Each number is 128 + 24 x the weight over its row's rms, rounded and kept within 0 to 255. Layers, rows and columns count from 0. Numbers have three digits each. The size before them is the row's rms in percent of the matrix's.

# layer 3 attention query, 128x128, rms 0.144, rows 0-127, columns 0-63
097:113161129130102119112146123104126112131111139178125176120117094168112124145156152082155126115107146103143155131154108175139101078125150132128142130113095102121152154169104199103157104185144108
096:102124124139103163157098093117112129135130105122183079120125172127137160096110134121132118136150136160149113112175147139169095123104090149092103110125084094201141113165113118140116146109115147
107:136091109166130096138095127142131117108131125094167097142123170085108101138150067158095181137137188163129097156104113140108148145126137105108107119103121172161139092115100102117126130111069129
103:176146179147165109107158150122110140084150167132104149096134083149131147122154164129167113115127133102122118094117095113124072123125128145169110132154111130091151168128151159141118121175141115
097:147104142189105142121085139093123144147150143111159134118119129176145144162116103126108161140124172154169096090137151141116112086095140132103124105138092124131130099134105094132145132140135116
122:151084125146138124152109169122152107117130130136129140132118144131124161151136138160096182173136145154155114124061154132151153154131138155101160089134139158160162105145124089174160159084127098
095:140126151120106116135120143101142138083096109121128129155131147120117150118120110150122134152095114129102119122155129154138108136144115108202142128154130161133170095093102106093077107103121091
110:104138150151145167125118131128086131134078141120145139136099129119105122106078147135093076117117103139119194124118107130132115125106111138144107082129089095136086161109166189134093074129162128
115:099140149118115163102161150130109141170126085101109152152164116126118121142136148099137105088119095098130160131149119124116087123128149195100113098128111093096119154109168160103099121153142137
093:122143131104137151135143165147146098117104142088162170149137097172113158158122106117135141125127130113091176141126159090199097103154144149140141123105125140124127107148168117163108116142153108
102:129129122139120118107138211139122168109121117089132067123099151135102145121134115142104135091161166141145134129126109116168156175118115143163112097120131155111163149127130096107099181125157111
100:139107097136138156115112144138144135192143132142146123142052123111105131142128128117160128122153120100148109160161117133100092149140189135084162125109141131079150127132150080141158120138149135
121:044131105104082148120099142140141104131114110145071148143083139141089122115115120103131123093144133119140174115110127108157129167142194122118118105125164134139124149110161137143141132134119114
092:160117109131123127103157146084105140107146185098122097074159103127128119111115153142128127141138153161151109077127125151088109093124133142120095132125116133164121126097126134107113096103160141
105:214126150131137066134123128119112139097122104113122108111175124117120099158124131134104149147077110101109114125110141122121188110108125122167156167113132113142136116159111126130155167144146136
108:163102130134161097173165132105135096121108108154166106121085108103065132163158100141144156154115168110162105145196126116120138135099157104157151131134119130141175124131077101095163148120098171
096:099150144155109146163113185154149122142132201142068129136131158137140134146132109130097104089128110134130157146170112125151116131121147159086107168151131123151123127132162143151117099087146129
120:086140131133113171131111163156131135178138086109139143183133147129136117112124122137166068101128099109174113138119118121156090118143167095104122131118113118080098138125145142132116090109161123
094:134075107154125114156159137116111108120124109171158163115134150108134128198116093158149112129093147120120100111124119100091116142129125131145130116106108163140146099130186103157147165134126127
100:097127179139145086101105125083107091130134094158138114115130129119099109172138162158120132082104156132114093139150147109137112104115145123125120099126133143152154103126129094108130130152092124
089:160154116163127118123100104133125146156108165132139074149156200114188113143123149156118103143131096105133134145100163120089151128152110157130118153090125091130123139164132109115149138144161135
096:129135141124110113131109142160145142090147159101134122091087124126131099117110152177132104121135082116095181112096123088145115129172130083157120094109141131112106130107157120150125065127122115
085:091112079122094141128145126116122156178127170118110115154108124146111110117115116119135130151176138124142099144086157166112127096102167073136131128153141145114119150091118162134146160099166110
107:134151142134126139152074137134162117115096152164149096109089111144175151153100128129150113137166118158129124150051146089129091169138127091103127156124157146144133143140102119119139130112184123
096:144090136104101102118171110125149117171115133163135136142106135153136145152113168180095147107093093133107113137117119134095118122143097096100117095130080176109136134151124110127117110132156120
092:107151113119117122132114110146149163114143142096162152154125159169164074144158118147113088152091143137121132147120163134182169117108112151106149145102133089101115122145141124088118121152188162
094:121110143127105143158141127128152099114101144127178116132089184103107141111113166123174141142105126116123127160133153088101156129139095186095141115115121120144091143138096118170126187120119094
102:124101137126132131158142104113133132155114123142173143122119096133119107124128199135124160140094140078132147133148124135128112086199127096085189087124135138134188127145126104147087135157108136
086:159093142171139172133132140130153108125123169141089113078128117132099117156122122113152137095171163111139105100150124128150115107123123125147141150122128161119105152134190138137106093147111132
085:093145181170126117128114131183110139144115119150138132155143167136152125120125105138145117139102116127151097109153151095111078137132122116073131153116109113152129123134098084084096118142154173
089:106119078149127134115128126163172163184123092118121149114167107122120113097140087128119138154179130154138133106140102160134191093162154144095092176145110107143139172131103141122111132096163131
083:191139109087105158147144085086159103080141141122099166134109150118139088142103127141144148129099093134106134118145129127135166160119132095114167103109131171172197144140115158123149113151161120
107:156157120135121158118156148128140154147153135110076155147111116123118157133131144108140076117140089095084141206118121100127078131095125088145139142148162133113119139115117152136136139143166151
110:117141120091159138108154108133149095124138085120138120115162148085100157141122104161111184129152082115120099149104155149104167149110065137124133138090123111121154153154129092114113174100137133
098:156140149131125097120140092090098094100084135126134165181137130117140137131137161106141161099119113122108071109122116163163118122144131139116129119092107086134131133133091153142068105095108136
101:116136123142135145137121098141130124111165132143112132103149106116169107137119174148081100101139070145133142147145133110092121105072092130107153138100161104138107144114143134125142188135112146
099:131099163117135112117099122133124135177150102132092156152175106151129103120158123122132090100119134162128111131100155078134133112109122110121118204110104102086101141073132122127106134141131144
098:054116144152114124154099106116114116094132079132147156137150103124110103096129133092163161148108136167073150159154107115150106179117148143121123113103138110123093158126155127125091104116096149
108:115126123161137144156109127101113146098121201102138179120103099133099087125125128110114147168128116087128104108145098117119122091166107081123119125123139118111131119102161126117103116101103175
103:138096149114130099118125112154097167074110181104167142099141119125112120140128095100154078130155159138126097142146124170138151139132119173139116142140108116143137128136090126106148161138159128
099:137140108141186165137148104107104095165102084159145113075151111134113123155095179154159113123117110070132170133143113161092140112117090131145124097136119143125139123138147146115126118154103114
130:151157139116132100104128121128080118104154111132139130107110145126167146113096158130151101130105112092062149099078149113117144144137124150190085130173110129109149138115122100129140122152086131
126:150120153103108082131134134114112084139144082146159152136135131136117132095121176150148082128089113140096126107158108111092114133153121131139098143120115112111160139150090132104144115191166169
118:152105139146114116136153109113135127084146165108165138151110129139079171119121118152071181126149116116105132090127115134139176156151128110135116093147128185160156090124113094142156157145080131
091:102126108115116119131130140156174097113126110174129115168152158112123133142115128139144146121106099146120060125114120097110126151117143129182094129094189138137107112096167156136159124142096096
112:168140103155163072136117058125105091129150083147151143105127149121153171186131124105149150132120116152095119138129123153151146148117106112139104138144139137144108100149075129112146167108130144
106:159170095126128137108128144150117148165137100160095163113111129138140099102153166136158125125116135127166109134136124162148137086113145113135107119151122120084148145125208187139131091105105114
090:118184169107112142138125119165076139084160128141134159165119086147150128146181159131173116148087103149144158172077129102110145095126119134141105134160172126157149130117147131133134128137116137
086:124100124116150099091097138118170129105102131130111129133173158123105137067121143121133105106153145110142107086116099102156121076134174157123091129110147103125077129155129086120113101163149173
102:076104136108094160093110145113165113134155114108138150141080161122099103117127143160140125111170135097141090145132121139142144169175146142101172114144089126139105142111128140159120125132168112
102:148102139153132151122143113117158186158168138088113149091135150122124156132160123143137115070135123113125097151110108121120171113147149163088136157094128136091161109138119148133147144126108095
101:136143127181076113126094170096137144097147124141151102124123158151121101139071094125110107132134127116137147140148125096176189118120112122115155160113144134122066108133114112170160121101108098
098:168120148103138114174164115170133085127126142119153142106112111159163150131095173126077154130132130119091143121126101156099120138133115093127160121131114145137124147123136137081110137126153126
109:106111110121105128142166090108161140115127138128143083105087152111129100167156090108088147154138097102124126105149102115104136118104128114141166121113131100152139118150124122128133131128097162
104:138075121130132148116148083130153140111125175135125064129127152100110144165139091145162171062110128133124106079169136134143149143126106133154110123118108160117190115161107121123137132137114130
090:115092141168111156122111169180145134135121103136124115189125147154144147100136140095118131128105111123150122098111130141122106124134170163101129105113112111092112140085128096154132126124196181
098:086136107123137130124132138113107101093107117122132115130115133156127164147121164126129122122173105114151117191182129068174170109111157144110192092144120130117146162122161134159141126098091121
087:136121120101133123156125117114144106151149137136128132092160162131152125124136137105146127099110091119127075158095124151121102102080068183153134168091125160156163123152124089150162139114127137
097:137112089176131122134137108113113126108091116150116159088100103109114186144151131123126176093137150138154132128145053151105142122126100086068121125120125104145131116180116117153164118092121117
093:123115107101104143116116120140176118174170128118126117179130072142134120129149114140113149134130113154094078139074142121120138138135107120124080138116149124101122136092124147103145123125132130
092:121130114126147116162148089134159093141108170117171124128146141159124126124100165127116161136118157178091146140120120085134127116106141122134129129142136120163104139127129102126126123152076130
091:163093136155164109110130176113137116143121093131121114120146144092126185109114121081117127113107127185116131096110134159118123127134107135099141154158139134119109128162091137139111186127138140
095:101120140145125129117172130139116107178131109157115154135123135099119075107155107146175110140137179178152134160135147172129121128121156109109124109115127109149128189165149143117125120150135142
097:141150153103135117131114105096121104081114068107108145160131133106156098101150135120142160117165105131124159129125159125175149124153157195178111109113118133092123127151145094106145108144101091
115:125152129123125081111138125092148153107103133112149161163137131096069116106124104158155132165111143116121132113106101129143125105197172131125075122128126093144150132104102134110142129125150123
099:162139113150089166137139114133133116129139102156148192118110129176144110179110126080177130077168128148115106105136107119120126113110116094139174121114132101107143115138126146128126153115113155
116:105147141124109130108151125092099127127138147114062148132131127116095160120150149117155136165164134113119150152162168139167135082112139159108112090164091136139131109095131138088149123109113135
076:170117083121115134112141088095127156151103120102166104143157149109137162170118129122115128129147124150146146098140099139109143095118092144126134140164124114096113148114182126113114103154110102
097:119129165134184151110149107134115135102105149101188140101121127139127104094089087115134101136103133139129165160113123150085116138142152139138096141124108056095141121127092090113093086099166137
090:095105125109081145129125139113169133124149134122107112145153155105138120146134108133118139122101126166100138146132173143171150143135130147116158164107133063144151131116092120135153161104157121
117:107118228128137119120141105148108119151140130095113128166144148107124139146154101121127165182135122125147135113108130135164149116144145167072114125146109120142138127106108145124166106106104130
091:116125101099141150162117099120142091108129114140134108161189087117122149113187131132125125164091132143102141125119131182111147113102137124167103152130173088112141123113127072129134189154145163
089:152125124153130134118133127120125095155109104176138151132085136122151114151130158085108105087133137124134118044145078100109136166117135102148127124121143140121078109133134143161142122129133138
099:145117107131117153109127116096141133096131148120183060105142123111166101165111133120188092119128096148111123131139133167105115149111115115159132126101144119095138126194133148124129130117106114
111:115111108154099112116159109144106117206104126150125146163166138110070143135140115111099165145141128111135171127125095131147160102119162135095132131160094089188102140118146121146155104116103129
095:129149147150160124111147131140115116078132139132158099105125104150129123110151150100173163134144119176137092115157171118143116127129200173159117118184123131171098109137143145158144130117122132
101:122149146116120102145124153130134074101098138151112171121137085138079124101131169110144143113167111129119096141164135095152096124162163162117111125117161136141106119101105109146093127124149134
083:144114145149127082125118102066105110115155157132135147119146144133130195120158151134106173149074152095156180107099128144123138140108129141119143109138139126067132106154114119157158176129127115
102:164134108113109157128122142096107137099108137121122131083119120128121161120138167141170132136103138150122170169146133144137077119113130143131150101148153093114118144162121136170129101095082174
099:141091107182129151110175111148143116115143149152104085061128152129085169156117160136127141143126185130131139115196122102112152088113130134105117079128118153159127129112118118171128123147103151
118:142104100133106136150152159098124124105105108145129139133112075132092156156115103127094127093123106181140185099115065132079095170121119087153153139111180162155129111119134102133118135171140162
100:111173145109087190123081121114136129132124113115175140169100133103164146060124105092112122081126105110130103155106142119126093158121119107118146171135123107115173154143115155135129122152174119
111:141107114111144140125124120155113096180077141111168089088065126121150151150143116131138120087104158141151130132152101126153115113162121102133118131130129087141146125126141161139108155131129145
100:117107121141158107155109123115110112110119149154112124082144130099122158129160097111159127111088138083148129101152154105127176135149128131121133088173126133136132137146097141115181114093120151
106:118101107145103129130098180167144127141095112137154139132126118122145126101146133127150054108140120087129150127069133145138110131128132122071122140112122130120108111094174125136144146153164141
100:123137092124107113131126115150128141138104139089121162184188087148137081163125075105147116121127149128085125117129117109092134058147080122158152171102133140109119140118145150139107106114148091
106:129140118148099147102082101143153141140127096155152122131117121120161126103116110159149160095115089099178091133145127167125154152103137119092140085117117086091191157138098170114131123131173128
095:172095136113112131144129125130119124110133114112124120130129171123104183118144142124147117155130126142164126096125166100146107136148104136110151116130121111143100119115141169139160124093137127
083:124141172110148128195162161086159104162140124126111133125124130134105099072114122130119116128165144087107125140160147150105149150083124163143144125099161147153118144087173159107145159090082155
089:078152098136095095118160149134149125143167140136153167122100094104143135128135132141156146133120126095072135111099137123139130141130134108106143113114114154106160138146104125115130125121115139
096:124152145147133115173113076150152110142122136149133120130089132170122120126088173135156107137145150128146111120089123089110076091127098152107144103081136127154107096151119114123146122076114147
100:184117109102110141133148081102097111136146137120150144142151142118120161119132107129134168121109127146126145071129103132140146095128126097133166104084091116098098075158146115142148126112143113
083:116119139123095081147091132084111109157101094156129135091163071096145106104131127158145158107156131099104143142163160114117119117076133125126141114149171091169106183106149112138141110104115156
100:083152101086109165104140128135175143142145127152126129079112135134104120120131128115152118123131124159144136117138132148137117150079130124167185123082100138060137135129125132128128156114143122
095:100148121082093169135123147114108101128124147154079139142133135122141154068076133109175120142113142134091081135118124124171128159148166144129131112111126120140131148189154134143100151135172110
091:110077101139122135160118121142094149141134147128110120135142121130098146116136115144136143091133163092130148137136139109118147108174088091132130133113141137130174127100123136111122094095127141
107:127121096166064162143095107123124160157169101129119161135087132115138112144101139115128140084126134124114132109163118112125122090110057093131140138123136160105125130146151142135134111136136111
083:140141121135101142120152149176143122106082104129177118149110112128141130161168108167126127152132111114141139173089092169086090129164174093162106114082123148128131140136127097155115142136126080
096:113098098120122124085103125119158171146127103140106090181126130074117129154127140163106145130166112143157146128139140092167119101142111146072110151166117136118147131155149143141093147125131089
112:170163075146075133107110139131111113139103139152155089120087121162162100133108132129114101072126106184119097107091092124129105150115151101166104166105190146132141120150089145141093120144148142
096:115123114139171124105158110187113113159153128123162102140114083149128123121091142117113139103130091135140139083109141155131127137170133123129134110098144133126084115163096160087141133127146150
100:096151143137109112122124132142137123145105120148121149107113113121125147126140130124137139137150152117156129103144120151145121150159106160091122096104123172118155109150111149145158111131138137
091:118111119158120140091094124122113102130096166142136162181160110119115140167132099088144134115140146163146141084115134150096118123136133154124076094112150139167121130113152142169126070152142142
108:158093100134136154106069142099122133107113120123152075133098082123157110132116135120154108156137139164130140123125120132127112145176143125151158118111137097097166154118132151143108142150131157
107:136105132133147080098108135121099137125165162143123111139158134091119142110153145204100151169144141097119109154128163125138141139125125133101137114113119130128125089115145110134053120168112101
108:178125067110115145119150123155111099143093106155151124099107117141144127099098113133136095076135118164134145115145082104145137122129079085160143103144139114125157117146128121147134155143141103
101:171082085103090116159121168102131155154107111143143158096081138120129056135128108154126099090167111175105114131135129124153102151122144108128164131133135146148110125140109161126082119128144148
109:096087152150114110120104104140138112155137092160126136135155124131126149101158145123140172146137144116104118151181146157150156087106114126113112081128098068120154106098142119129142119110068066
100:148125150158154109153100137118148099105152153150079132127156155117118167151131186176145157126107156108125115133091160078157140132147145083097164089125161142101143141133112148089129106150119093
106:127097115125123150065161118135092123155082111119159089099166131146105170131129099158145111122146150167134126126169118141137137159154137120098133091105123132116084135131140155138114113177105096
094:102136122099119166118131131096129139122149092139118188132076119143142091082141108092130129110165117099149117107101130158126100110120130161142133161143126110097157120167126115161167103136137114
093:147150107126104134140125164156171185147089101148094174107126109122130114143138093131145127107159131142135102062114103072119155140132108093096134150115166126121134129107161113167081120177117149
093:190170100111123081154085161153177090139140135095098137132141128125139118117102156156150100139161119151114131159136130110099135185139096122181115114121147149163085132153156109126099127145090136
101:133118149176144076156157122117142109116181114133117074092115156122084126128108157104111172135139112139146131105165144153152078120092136166143125072111141144137134096124114120109160139123094150
100:107158122139112140129119127131186122122118103153109128160123113049131130148150138111124138107095125099147131116108139151118093142101152136133118125134107081144150122122087132166166120154126131
091:121102151158119112140122103156153140105118125153144112161095128108102093138106171157092156077131148121123093088137112112110126131105146194127146145153151173182121158135127130124141130170126164
110:168112139111174115138121092126131102162114121168087132108123131135117124181085148140159149111106140146108077125155141095172103156120137117102124141110129114137130116143149161122121139143108152
106:132113089115129068103184117125119150112135113150165096125103077091104120144127102134143106110117138106117145155155156123141164108158135116129159102145105115155194135143102162102127113165117132
104:115138146118203112120163117118136131091168154141108096127132131094115140144088143120127152110148127076145115128139159118133139127123155174118137153138121084131143103084125122157144089147086115
097:108140130103105083116104128118109197132150116116127167161114152118148120090140121140110112137108115115160140111130109099149082092094111115118082145099135164098127130141142155138132119133159126
092:130166121160127128141122132106109119086130157106110134159174161142136087144114077099113163104113128097134102123095163121136129128114116110153139164118141134114112158127111128128123124130142138
090:140110126082097112111151141131118129130119139133150185089164144127115207137063159116154123155129127107130100115134145114112101107145123136097141137121137139115165161138147158147113122152138122
101:114099121116137129112133181159167147113101145134143098103129109124140142125142169080127152094130135098150110141130142084176118183117125202137137134147131123134153171115145170120173137124107152
097:096119144115149143124101098178145128140108141099155119124098128136159151126122196120128111189171155141123138145074132142138124131152099120153100100134142100126135140122116140099109129125138138
113:143121171138164132160101118128078119120137149114123131151152152145106115102095145131100114177081132145123127109111136116133099110142130177127173122098126147134103120169126103148137135113129125
088:114144139134112146136078161116157114125133146096135127117176146166128134144102137116147134126136107126103161125092083086097141133129151194121152121117153109124068120135163163077109136105159136
080:132138074156126144156115137138130163139098098143154109152134127136079119144122083148154147086140134159135127139092095107135114070148110100137146143109137148140117113083171083135157122144152095
094:137126172108095078190110141104127142125135109126153114142082173142124086160138129136127143128143145114094184110158090150118155112145099119169143122116112118143149101139174103141086143103103112
# layer 3 attention key, 64x128, rms 0.149, rows 0-63, columns 0-63
107:155139140161109109141173155143159121157156165137090136123148128167144103135122185180106093135135119121156095140151140105154145138097127128102118134142140126085107143097125122170139138118111138
101:124123121130100124133131136092073139137147131133143095116124130102136123131166129114133141112128168180142141146100130043121134133068090120128154128132100152127139175140143139128125141160128113
115:165117151119148104121158138151118158096157168132113134095155130170134140101124081113088100090101123086132128109140132088110149147114149111142111101107122108129110171086129151142116137174145146
092:127145129119148114145122158094151154124138111149108166127138118126110113118136134213117096153155102156111131158114169117134107158105163130113109115147145067137122118128102079139145104127128096
096:153121145160146152125143143132066093172157127142130116109128090137104153168136174150121108136153111126106112146101117114159111097134143089147154109157113160106098103150143142128111123153107120
113:139156127120146146142158108152075127118174157139139098146109138132096150128112150158149136131117159162177139135148086116142132114197085111158135104189106140145181171100117137087112141167125148
109:120126114138155136154141172099119126119134115150112144088148075143132102141134169163119080142107127117122148173155116121105171123133142090112111126075127149117089129120138109119134160120095145
100:152125144136149129102131152109129131105163106130159148144087135102165161084112142153185124102107179143122074180108101132148131131129127114113129125126114143145155132123137139136104112182135086
097:157111089136061116129080116143182144140100122118124138190116175120151103109104166119163096084116159156151113150152129128097131139103146117144121129128147139131146067124139126153119149127147113
117:105075133086094099091112125110147160153135135098145135165108076134131117140151118135173144160175136124116115156095124127136130103098091133116109131119125163116149117144132130105136132093087100
118:148093134101098128171174129176130130109138149127113107149116144122137102129097106126092109133113095135095099164128160146087155158115102121089131141105150141137155134120126100157131128158142105
099:184129111139171120165128162120109109124076156119074106094152102158094124093156136145082113120122133140122156137124101113157112154142139154147100146170144162123113103131137102157108156132132157
098:120102151128163093127156119112124113067146136142101120174162151134127133159074136104117134133077172122166140130092118074099124128126125114146124159104124147124109065132156122148113112122147130
102:156106123122161130142149136161112165130127123117092150154120139157105133122189121111140137132128107121146136126154122146097094107104123119180175096160142112128136167129153139115093120121102127
095:118125084148140096147138113103136112118117125132097101109096140117071124123102107126150155126131142145130128139106167130175133142111092101095113107153125106150138084164159152105124110099096143
100:160078136152168131154131131133135173111139129094103129156102145134105126118129143142106157113119134151168102106141113123165122129116139124186143153142117151155168123143127085140154128145090106
102:155114093137110110145164126110112139110106123097145124147111142088110105098155128088159132107107127142125134107115139129114128064127168099157141127111129130137168131156096100107093092150130109
101:160144134148117103107088140131136111168154144122175099179110148151150114120127140140129053120138132146116122109066111130132134078134109160111106154106164130103112122124115115130112111108127136
098:145112117125134107124108124118101110162121133141153104151129103136112106130111124096136157185129152172142095113124124127149076105115109180157130127170139117119108117145149155114112122114104112
093:200111117165149105117188123081130148144147133130111119102149117091096170091131130143111079125110124126125116163135159152118154092098129139161139098121109118125140125165163112163137138137118094
104:125103134129146153084134127131151105093116120128139118114151134122113074134127087115152086148113093103087125110157117141133136149146165154193117117140110116154150156080105100165134102093097133
102:099107113129119121135153112135124100136122080156166107114113092128105142175091132120123198089163129109109154167158181141125140121139103122145155114132121124150135166151085166150140116138131177
102:131083152140157150143180091140105131162145121152130132162116154157119123137143106201081124128119153098140107088165112099133174129179130118161162147078127158109139111103128138142143145130095146
101:146144135097160157102118089171096126129123115149187112078133151094106123100096094148133141162135139101139089097134117137141122136155134104122110103083108092132145126144104161138150114160161147
095:119141120119120104157107171129164105123133118115142164136094158108152159134112142133136172149126118137117126115096129141147147138175137162130118099107105157118144108159087144136091077100189151
091:139135158112121124123168132112158116121151119134111143135111106125115060155135162138140082128125153094122133109156108144105126080114098115141139130105090119136128167072126148075103122112122143
098:130104134083139126173145109116135125120100129119111144097129084129152193148085140158109183164084158119107077113094135109098115134136122125101097107138144132120124135111161120154124107096138136
104:196118056121127116159110112111148115149152151133107111143138120141123148154128110145108185116139108132125134138130139092120121142142059148094140102174130127099151095149130113128090152158118104
087:118117159128177142102142118131153151133124105098165140190107123116134130124146114141100131109109088143136155154097145140161116143161175160121138150085157108093110125117086143132142096108182121
088:163126120108163147090140142118147132126204133132126108127121142140113096140140111152158099114135140106124138103134182114176115124147141135109149092156085145104153149112104154081111155084063092
093:091122073146132160106097112163099132137119133137091148123122125113104129106115119145108153120117140138124139135176135144146158152157122112139137079151155133114125144104128120103102154135154156
092:134121138116102082141122140102118130143111092150153158124094129107109107138114128139149148150159126115138172091145122115108132112126132139122106075097153103108149077155076133141074104145150156
093:116151145139134130120144142108157105112092143118128142110124138101125136139138192119113080138109135094162098142153140112112094102069157163124127118118139078103115116156145102114159136094092116
093:125110120147158124118098096109090126151134135134158151121139142111089152169096086103162149093116125159114130130097115186133129126144105107111153107176102146119133141158150126106165136128112138
092:112161125163160120171159150106168128120132152109139151106142144132080108152129110146137097120108123167117129117097165170153142158112159173145149102155086113157108137103110124126149156104136157
101:163123114115146125094078103142118154149105137109139098164112137085087137107124121117121165111144123119141122137122136140162131132120096132114153084166115146174147159122142153117137135096098132
089:114175104160142130108137057142105082112158115162114143137082142103128166129146107116138115150128116155094102103122115091154107146095112098136121119146105175139113112146149110111143138112137081
081:161096090161088088123126090104110119134184131094145123107096148161168109038121155135093106120139136132135111132122152112123120099095150137088091151127125111088151123111125120136089122120124081
100:124099122106146129111121163087129154128122115113135074095079146122113115102191122136120128119103104126136125114157175111194142124179167176093134154083126095105124139134121139096110114151129115
110:122158135120126100150102100148098148157122119126137125123125140125085146157150118176099156151135101124105116124090149144125159105089136154115123164165086106129120145135114162088136072156116120
112:153148120134151153095147136108137101134109128139135127116108092144134126140099190171183150112152128062174153112166055168143139167128099135133142103168121121102110171117112117137158114108090126
109:132123128148139113155107113121160154150134090086095149143091134111103142130123091082147165190127130129145116172109153117181109149123094127098135126116098161119118092140112142137163122099100121
114:122124130132117146158092134138171153146064136121082132115148135114140104121146133126160133105153169152169134104114115136136118177159132120079147108141126126153103053161124118134110094156155161
102:122099117108144138135144126117142171141160172109104087138132126145134082155115147162109149130112104148143143157140127123078149135109115143168137138124116125150098158113108136123128111098084165
113:138135142151124137101149072098108101114117107132097187134145062124101139106098135107132096105120142132161134133163110126096122150140138111110121154103103148120163157110117095147148127146131160
106:138135116138118135108144145103106139131104125145113119130144104139123111159105117132120148129143147135155113166141089119103174136120089162101119117110096106102140144141150122125108101152100090
102:102118124157119122123113122097124128148149123128099152147138145145140126104118103118172096090131083101141146124140117152179118134135126149098156111102151149116166169136141111072179141119131117
104:123108141094145169120134170129154103129111126118135108109095131078119172133100124115176143141076144179107113139134178111118098120101163097104111103118122112165112119138148110154135110117206119
100:137207110156132108071112090158117139094148136108123116107153095136112106099178160134136116100115108182152139152166128120102125147138165134109147159111166104089144113154128141125132140127152126
105:129163165124137104173122108107139087102120136097091124167140094123127142130121127157136105143156110061149119124168086095099143099141163120169128155121128140098163142125127159117157071139086172
101:142129133116157135137107136115149099083137141121125078149128117124120070129089097158107101072105160131122110125069117100147142112131115140124163150140133193128108121125094095124139099140099136
094:130122128092107104106086135149114103097103133094146138144144138135152130113074149101123125126107163124153127141086098076080093120134134139087162123150142113117122149147170152144089098117157129
088:134112109096157148121180119104102096114126138149119148130140163134120106160112145181104115156073138157143134134133173128136122142158139116140169103095096160119177095128109106110111071146157122
101:130148117138147086098137146114102105164163126138132095156100112120140128162130151135110168114123122129140139133129090096114080099134092144150121115125097129132117113169096124136126120181091118
099:131125173141162140175105131139125128088142148124135102119137156138133156119160110134099114140110107132137153116084097103102116136117173103182154147109150119157115162121153114165139120096114100
089:142101105152128116143105111108152147130125121121115124138125090116158075084125108171121075141159122114126112144169157118144119107126163133151111168141158102083091112082141165145154121095119145
100:129102168125113091131141178138106136109115173097115130153106154110157089116107128121156133120129143142123131142123136145127123058090090144144146128078089132118156158137138158145112128090152165
091:131110084156165166147144098124155109109145140106159159133134128096123162142107119169100120165109114158149116111091162182080112114140136130110131111178102119165127176150116107140117107146098140
101:113093158127136120123093159128123122151111109167134112081125176112135149169141130122150112147109191135112131134127111140138146139162162192097175105133105157139138186146121068130118134112108123
096:107133104141115124103127092123124075103137139134131119138166114145119116154126124149140135156123144117064079124146151169123165141137124110120087126125153115166095139126116121129083137185130139
104:112106125085099100119108093142106111178133118136115165091113104131136186128118145099116148144138098157134097135084102138186139153116117120113113122142123113160126133170157138149151131172173093
088:137096150153164159132100092149134127099135125148131119064147148128104119137092110144138122095140124111076133121130176140118156141187156160165208107140156133125107104103134140116095128110128138
090:113130151164155145126152095090142132151114132117094124126134110133116168141127127098146142130169143151137151146144132137125145128188138169126108123141132146102117081173160066111115110130143145
096:093143137109108116086121075095142154149109113105131170183113123121136119123127121097121168126141130103108140167152117190106143141085167119148123123115127110123158102124121138123162126116147117
# layer 3 attention value, 64x128, rms 0.111, rows 0-7, columns 0-63
099:064124160096146134140086131129106127164123116105109124096133135095144149119186132108128137159159141140109090189148158115114166110085133126132129174115118132127121098076150107145148132170109148
100:140142131129142144136119099147095109090135129135176111085112145126128154146130122135117149101172124170170145145099184125108136091107120148128139102137124097129176151123109160125124135110100161
102:089127131116116111145125149146145175116154149153163137117135090116110127130122145115148135113104120149124102165132121149080099151080119134159154127122167124109181137125142143136130185141149104
089:161143132136144139154125086116141112128113117143138134120146105125126122089120136117074152133080098134102142141113177127132190130128094145146143092212098099104061124138067128168140131167105136
097:128140116131160126113135143141131131149149156092122158088102190121125128119143114149119150148148183133105151082079157077129161122128128115135121158121156147138119159132171107090136116162147118
096:140148121104136152121120128116149107109143090145148122129124100136127157142093119092095153139124118093092158115172126148138090121124152127119122140147115172133123122106191161119137148157146172
099:089145148150127133139092130098129074093111139116137110098096102162156115084153120138120135138162164135078143093113090119103125116113115135165167147153118124133080100143110109126108129168118130
100:131150138103116179123110176143097106126118127160126108101118157107122146128097138123085129136119129126141131146112147110118156128070149108126106149160152100111165162145106101112063126126084095
# layer 3 attention output (transposed), 128x128, rms 0.209, rows 0-6,64-70, columns 0-63
107:150140133121161150124187099112108157115099120167102144162111149114131114142127102138121121131155126160168116128117126106144124147155139134138094112182115125122129136133148143111120172150117107
096:139127103132086111144147090133118128161101128117116099149128132100155104132114120166107136166168129156122121140129146151181123192154107128116113130141140141143096190147115154139112130113173164
101:131111133123141136140108118132095194146179104147101078147100124141125201118100171147121125146156073114133113122120135118146124116160131100136180131135105152121142139141091147100088137167139125
091:108110130110126154123123095104135125153134110101150083104151114085131102116100147131103115119108163116115136132146076107117098141153163097172146156112141107167129192122097144135125101137114110
095:130147144143131131150115128166125133154139136140107148101151138140158132157170104119141180136106121137146139136138148123129111171161114080117121146126064137150159130090090133149149131111067108
093:093099129135120143109128132134110105172138158129111139147127125080158097123095143115098077155109172158184099130172114119089129140141182101093181166165166145150140113163138120108110149142133111
111:140136116071147149136108100156124088126167108149124119142191129116182115159147176108091112172118123155157123149100141127116127170096107164114129110146147144136151116123111156097105112148115150
090:129095123145096112122076126149095091126152145115139118093144155152114088114128146107101104091111131111102154115125145143080075131140124127140133164107115191128109127114136137135146062139117109
108:146111149098130140091107166118144105082094101133117198125129134143110159136139105118156096107137121113114131124111111113096098131132140137104117136100098136097118125088174085108165096116130118
098:148114136154162130107114094122155083099099121123140141110139119114122065145123092115113121126087210093125153115120124131153098107136157158099092108115116123143122130087142115156189093107089159
096:129097127114100146132129169118099149098164096119115130119129152137111123150152167120137087161172147120135162126148119092093126106141109104127138124142138173140128073084141121112145131092156120
090:084084149173123144105127104075127119117093119143136113136153133150095138106149130159099111123111172136126109114141071148094194109113125166154117094134129125135164118149125158117120136137160141
097:181115141145155104112098125133104124116122135177115075108129127121127161168147111158166131124114153122077147101107127080157141097153107128146077137102120153124125131101095151097121069126129119
099:127129114116105094158127139124112165136132116101154137119087154108048163125170079118175146114124134097118135101149095150136111112109160139104097127115118144145122154130130124144124175096166138